Weights of a small GPT-style language model, trained from scratch on English Wikipedia: 6 heads of 32, tied embeddings.
Each number is 128 + 24 x the weight over its row's rms, rounded and kept within 0 to 255. Layers, rows and columns count from 0. Numbers have three digits each. The size before them is the row's rms in percent of the matrix's.

# layer 5 MLP up, 768x192, rms 0.0688, rows 69-102, columns 0-95
091:101120124126145131179169089152113124116148135103122165169129163117112149148096175136135105151160120153124099129132129072128120076106126105149116146139108126165139111133130110093138133153124118113121126110145122155117096128094156094118161163136134139121133133082137103106094117131123174089
100:113131138124151150134130149130103165075144106144086126192129067122152135156093064117149146112113099133131131084142145106159109116120087152123125066150126131129104112119136137108117135132119161083144130099092135116108103112153174090157117109105141112119115133151117117157145074182113119146
100:120163128131098075120138137138146091133146126086124109120099135099108106121129100184116145088110157140147148134102154082143107129120141133167070122174132155176135154087125099122181092153127139159113100165130146144086131143125141117138147118131139137118146134112132163109107164115121132169
106:151130156136126150151159134142118121158140172133139094112176150118087111129135149124134133135140162104113103077149106114147134141183124141110197154120161096131127126168094115127144119109162158093103135127128145144130120126105136132139145140100127181144139099119157125120152133075103139084
098:107133118112121109144125119150131049143124076124135121121136098137096155102126100087136133147091117114112127131145165119123150142117122128098139087155152142141143136101125166133109139142174071089129112091133097155097115121129110111092083106113149126130164152194160125126145129103155147153
104:116119132157116123141124119124129100131182131153112133092128148104099109142142101164107163124120136091139118093098170121095169123119134136121161144162085095109120173098146116132135119124123109146132134121156129090143161135145126113136116099155160125071120140116090129127140140090153095158
122:092162119111168133092113111156149121104126113138156141133138160122087133098132098081113165141145162123123107128111147120106109107154097098133158160119091158114110143176095137077100185119087111166143120084123153112113143104164136119153124136100142124088178126146174112096124128086094150126
103:148120126087173090098095143196175079161162102125122163114096107118079133078194111160088137142127123161118092129101099116158138122056139159125118126146139124134124140117128164146125147127132133151176162111134106095131155148088159128118108127101129136145092129125128118115151102131106107147
099:100105102106099092172114109167126126129084088122144111122112146137123131087119099158141108085072124133099123131153083121147165105124161174149132140096139115135122118165112111163169103128148166127095105135136166127141119104150143139131143154102094116127148109130058113118137107131176126130
105:113131150167134111122118150137099087118107112150118147119108124225138155113105140110110134119110168134148099148127151124133133157130174154090097146135133125149113120099100123106094125114131096149120115171106139122123101140132136160141116126145175108123143115105127165174148144147168101119
102:110123177118091110186156113133114111107139145151126099112107115122144071130081153157132150145151107159137112141110160114152105143174123119119160131101105108119097136127092127127129121172193151142157071132135103134149159143085107139100094169155133137135107132153196164103108121163124077160
096:159093140134159134134173156148156116116126153139083140163114098110127135110128155142144103156141158112104095116113148168143157167136106138114106131078131107102153138139137115129099138117123129082095120125097118111141152141140158147099121114111085154105079120142093143121099131125157153131
103:115147082126132090143137129148145105120114084128157080146141148121149158129133129066135103135106144109146111101159124165132106140072112100108153110117143084170127149112109098102112110124121186109097125155134154118128132152131128123132136103080106114125127084133148165170165123126115082120
092:143106140109166147109172112163100122105098152107115184135171123185123111159151145150144139108122113150108119120144142133110127131138131070168142093130073121141105100189149115134156144143119151141103152109152106131100101172104146118127111137110119136127139093124136085107169146131136138122
091:108110139143151117118125067149144133108131123182095147135127129134138096110155147102133111143124145113122106169161083158123155151138112122098126129078135162099115147129143160118141106108115109097143116121140181087110130130127164092121096193111102094124112136157125139149128147109105106081
096:143127182097155102108127117135142105097120116120137132107117096116137088143136086113156103149172090154158103092131131152122084148136146117082164117125128136115144130169115122161120167100120164109150078142128118128145153128124106151165160117148089073132180127139131152143129118107142157143
101:143120109137126135135119104136117112115107066171137156154108115114136159142112105147145126151118142126120140142114123108140094113108139139129104084081094088121086063138129140156112099136106136094163110131134126121154141089124108184169088116133165135149141174128123095140081132093184139117
098:107123120123144124134143113096151133093095107091103127167150154076118129165106120145125136161096118117113136132131131085167116160108144145126123104163131119140139123083121165132116135181131152162141097184134122132127134137162164106131135142104125076127131143142146087142136178151122092135
098:136150156118121096123141114066134128122137142137111112164133132131095085140092123143103125173104172106158084123147135168095146112129163136158111127106157126101114109129130097133165116177154143126065091123122111129123167145128135116103116136115133146159097099114099163072093157154150132072
101:134115158104118132131137078128163086095138084180090143120138103156104100130129119139107133107155110099118154137172115139139153139076132115141149132152104131106096180177097141124128102120115172118105110111109105087119134113112142149105120120158139185106154132112113137163132131184154134140
106:093117124111138113133149138118158124104147166169135132157132147156155165150175135123129169157133135144105129119117142131153130077124104080127116153136111106125115150125154077154123062140138143162147161177120125099126106122154123094120114124106162100097133114155159122130172112134125118117
105:082124132184162157122117167099136136144123137133108157135120104120167104156111135166113105103099121172174158146133102130126124150117131142132145132104107146148133146156121161117055146169146152126084141096146152128116101128118115139140091112122107106106102091156140130136061153167130099129
103:122138153135147098126134132108129099088142097127105121101117146138126142109091127135132139090136118126145149156118156077117144109131162142110133125091129172110151143106133164166148100157144119125141104159150118124131111131113142112127118169141171148101127148156116130099107143088131127113
095:124095123136164166143075129125133120152165095129124099148127096128114099098121134121151114155108093157126119131155100126160180172121106129113145126114128121105123092135127127085097160147153149145070121093149118128116104129146115148152163100117157158109121118118132153144154157176097122157
080:150165123107131165128126109112097120127057112133113131126084087113116112172093154131093120111157162121123107127125127115135065107135119133105127111148177123155134174129101148164111160146145147105131136148080084138128147108110135149130081096113098128123094147156112128105160143133152120110
081:153115130078152102182129118129127131126126118143163168122160112158113131137106124139146146128125129099147130122122143070118140092137165149162131099120126165154124145139128102135148063153146138113168160116128128099116160184113178129147135123131133114099094075143136104137142117116171158153
105:097126164153149094140078135120119102143135156113120165143072178115130115098139157141111132128147114139133115111107119107087146162120122124116176161130102126134117144148106104167123066105106124122092109103141152159081077191068117134153146122123088142122097135137086163097148124116123095128
104:100155053142123131139100095093093101178141115132140168147126129148142115114118103153119153116140116112108114162130181127115125101155112121133151145186125188156115105136125101129164151173164143128131112125103130121131146157118120134150139127120118107133198098141092120096138121102144126140
094:131157095152151154138115115106142141093178148128125105076141133129119119084168131148105137190134108148118103167183089113113132147100100126115161117096136148146101125149171136105126094128145134164113117103162132117148116164129168087082125191110135118140135092095114144131158143143157129110
101:115142145161121143143138127092155101109111147114114145088126137123115152141090121106152154161087107088157088136115102161095113187200133171127120137133119128130139133144116158103100171127148122114100150132122100106089102123102133151144122114103189149148111137129113149135121124098095130133
104:154151131098155151103146126142083112109116092198133115097126171106126119121125117142169127096140116119105076135134164135102150086144122130089168130115118140102150149164101129142128104133180117152141144120155108124121144173141131100104122105075117122105109153065135118097081081124148106157
111:094141191095162134155143089126123076141167162132107142121145140109101152138094138117093123151156170138115170099136105123148115106154111142134147084112128120132131104133159094115145119130127133162141147113095160115114088110147116104114101191108109103169152127159127156098161143164143141140
094:165108115109075090123170107125134109142147101170133095116126127142099081094134096127121108112101115116148092145150087089114127125124096123139142149182177137153121121130124116116119093130136130146112123121140099123166135129136186107122173106116116101140110144103121151114123115086148134128
101:143122152092105132133092129134147120159114102143109128182141111103157132144099127156130148164148091137152109121156076117129080148158135137092110088141079148114121143131090126149094126109173118144123142099148182106134166170084148114127124118124145124129150051124092095112111124088116113146
# layer 5 MLP down (transposed), 768x192, rms 0.0689, rows 69-102, columns 0-95
092:125165161078101190151099115126127184133110150106134096125099150135178143150121165136096131172153146100128179120115107109138100124141113142118119110099092171151155153125146106164139111112134122102134132112106118100135107148112123094113134166108151133112140125122134123124124077096078168120
095:088142106088161096127122138159146156154125149097122142133156142161073165127106144142131152171129149157130144120139112147137112134085143123131114160148099162113147124122180156111148153158146090149114141151131104151156108110155137138115161121135125178107119121135132120166090158125135128106
094:137119128145161136147158093152098157115128106109137112099152097163142103106120143134182123167095091136139118098119140149119121139121126158156136138140113156125120136132139128158107162080152074094069150118138145112129150154119104139150135100172116114140087103114163150181119132124122133165
103:109114094093130124103144137160121126110103122141151128163097114146120156080153107127168153116113135168151142123164141101113128133170086121134127120127133118144110136121136096116165145142127158150118127137114184103131085129167124115086127126121131139103151122127111123139126099081094146120
101:160138142132124164114148092093135139172166126151150134123100162102138139104100115154132100126127166174103134110157109134132123171127099114135107151119154152109091129143145113105135119176106118130096147092128119071126131119122119162126147134160111125126129091146090136099173107112111140132
102:133098100143152174132123142108132142122080144155153123122122137169134090130127111123102143133138167146148146141121102144142104152140124126130140129137132129174079169122115130097153088101132140158158123117132082158103115109127047129149149101108133114117089150083128148114127087136135132074
130:145113146127127132150118106119124147145156161136153160121166114105133158147143135112110128121119104114106113112060111145109107134116135120146087104140120135116133130169123140197149123140134092158124126152148118124071109167156098147134073099108120142140126144101142176147128156106160108138
101:160127126158123132135125109104090177125179116094174125127162128118117151127133124137131124153147136119105127120140151111167112144122138138143114146139137111151114137164119130091093163085151108153068109138117109104097124148124143134161115139118147148099161162097098141168096115138098106108
096:089098117141142149159097121152123116145143205122146158126134090089104124144114171166096133145149125109167113104126133118197079115108123103140137110111136136130130131128113157119102128105135100062139085154154090111083139081138132142127098155158122095137147110122152103115171163150101145061
098:126108151117152120089097164143113106151099167147116102137081113104145115135088115136153132112145134116160112154138142132148095170158148141118099143132111112171122127145102162065116134177088097138118150137114137168130128150109109115094138140116177111153100106132135153119113140115158086153
104:127091127114132165113131145112110164160180162161141115157128137119144151170155160112124097114121176124146112104169124079078128172145155109132114198128147123097156138115145105112126146158123115129123137145113142128126138122098086138112045157126105150108143151137141159144128160107149096137
098:110159151105126168106155110093155163121144107135157094110101109114101115132174108162145162128128148145191166131142102131131072127098066115146160128145139149144154155120143095109111126104130086155153148124144104134114136130090157142135103096116179138137129117129145130086136141106117114116
100:114129093148119097144104156120135171137105152108115173142119142147099104137108139156105088178116101107171115142101103087131100082123143112131091162117163122132106087165169135137124101145079138104111098160165139122116144138174149147133139140139085135155156150108072107134149106155118145152
089:119159090113144140122077188131103112137078127136121098160131133098094125123106105144132134139127115140126146114164146149141109142115117115111091181130140129138163131123159105135135150148139148106131110111137100191160093136185099143139159142127155161117112158125104131146103123112148140106
092:177114128100128122135142129082167174157104120093117080105153114117126138131126070099152129116106087148137158131117082153105144120100127142151164139133078101126138105105131096140111092121111143138145114099103120127127146114112128112075121058141152137123090141165163146158163089126103171145
099:149124142116132067096141155152146116122130138115121157124108091139138109133161143154106133113136092139109135143138100164150127139132139148102169121107098166095142116162129058145118145146072104125146100152169104154131160129115108099189155092135108153099133091167115116128120100126171126137
107:098157102149119120098119157101171115147107123164109152122124098155102120083114124142140101133138133116111172129161161120104097147143106124118143128113109139120128086145108150183127153139114137173139188169146105134116116112124165125164048141120169157119117139077143098110118138142176105126
102:098170115145123126147131154093159141148089144094167145095124115181095150119137135105142122107129144168090157124111116129135121120129132122138096149132132113121170092127176172125127130135119128120101120150139089140107122131127080096161115121104127124130141149096116160140128107072109089135
100:135141101132131182137128096112166085096164126084134113155110118126145110148137175114140133140145156109071153086128163148088100144130108156080089114155151097121139129150143155141109126110146137123179132128149133131143137153113119141140115112142119105117109135132113136122126124121078142153
111:159110126149109106108112147072121084102060113142121120152134177141113103120100153130153159106108122141129121063083145132121187124129105144147112166140113104149103152160098179128119101104114170138104141141118090120120126171130160161142131138152148163123119131120151148152126110182096140103
104:121112151108159102113109087140103120138121161113126146084112151111175126131096144170177140144131114114130149151133115116145145104140120104154117066116153104140094124141142088106103140095150149143116108091090140129139094149128139101144079113134182128129101153120120162116134139129120150145
109:141117119128140133134132150152101149099090153100117135112154141140119139147144137096149100124119124113136125111118137131139113111138071128139109106145149156115088184128155132165086095137093146103090093159120137135142128086124141105153149112124102167111156069140132128123076161115123117175
099:112168107121122154123112191121134141147100147131109154087127140170163104096138129112136136131147091128159107147119144133141142127108130147102097134133131099106118123133116159089117087098152170149158128115128154096057141124138109116113114110155169166103145193167125093142125074136135140114
096:142119120154161127139115124125108151152130128138118146158124083133151142140061116151125123134148132129158178163146088127116116103108113155112102147102124160075106131126118141145161119133111107114082116121141129145097133124085141122141116158104136117121131167130096109106122117172142140153
081:167121086182119136115109100105124112133137132143113113099115118131136100118083123142143184106121094107137117131131138108127138102132134112148170134185145162144147124114107129129152119167111145116099094136114115159165141128133148153075128127127107123153164135123090134107168109099131148131
086:144120106179105142137124176115117117091139137133107081190076120160151136146152129127108173155131139146103072120160138107170136125155133160166131141088116166126116119131118121119107087105105135088095131127133108153118136092105124137119149150127142143175121120110148074131144120138086094135
103:117131138147091154132100111100115120137118146107164124128153145194162120150142158086106130138095106117161091081120093159131138134118105128139174097104072108103090140158146145153180105087130094158165111099147131111114155102159117131167107182113134158156142135130114131094109141118139094118
100:133132074141132150140117129122100133076118146096147060117145133068146093136144135171124099123115168149100113126078109111142116120113126151158106114127123139153095132141107097132125112119130131092091138085092131105135102092126164131128144154068112153112171146171127145143149122133124133142
091:131165148106102097147064138124104137094110130140118123102119159146073171118122124128123130115152128143152115138160111140144128140114154109138119134148163146107088087112143121121167106116144161120139132152157147137143112133113119124061142123126129113144135109172167097117155133144109104126
091:125152152139091139116105121104177114104180131107148160144118128124099149136104094136158131124123165121138129097139161118131136091088176138150145078140086121094132097095111132093109116092137128147145096175134143147161130120111149140149132122150087105106124099169158059127125123153133128121
104:141122158146113129118128112138142113106163090155111132149171127082113147101136117137114132145139177127145104122175134094101141120145135091125128105117156123138128122155124097125109153163176120079165134125112128127146118150131138114152116129153142136130104128135164150142188133123111160086
111:130092139102121081127144115116136112152148139093120132161154159118087106128145156112123119151120143119146113156139130145107104110089133106075072121145130112152155134148097150119160112145135147149109115125162137142147149104151137099114169058088091150141112115110126182149140112144089133099
083:076130139094163085084115177115158139145124149116136144117139143152137162150109168119105166141135133159140136134118165178141088134108150136115128111086112168081132136146128102115127130136127121122104143177090131128126085154142118128121087174145158129128157103113175101125131143155162134133
098:091115129093131113122136164163107111125119119141135151130175148127168113134157157129118191145137148139082113093069111159141124086117163101138146105118127131128166153106137141150090126120101145179110092132142129089135123129145125103139122145077123155124119096184154148160143150121132152121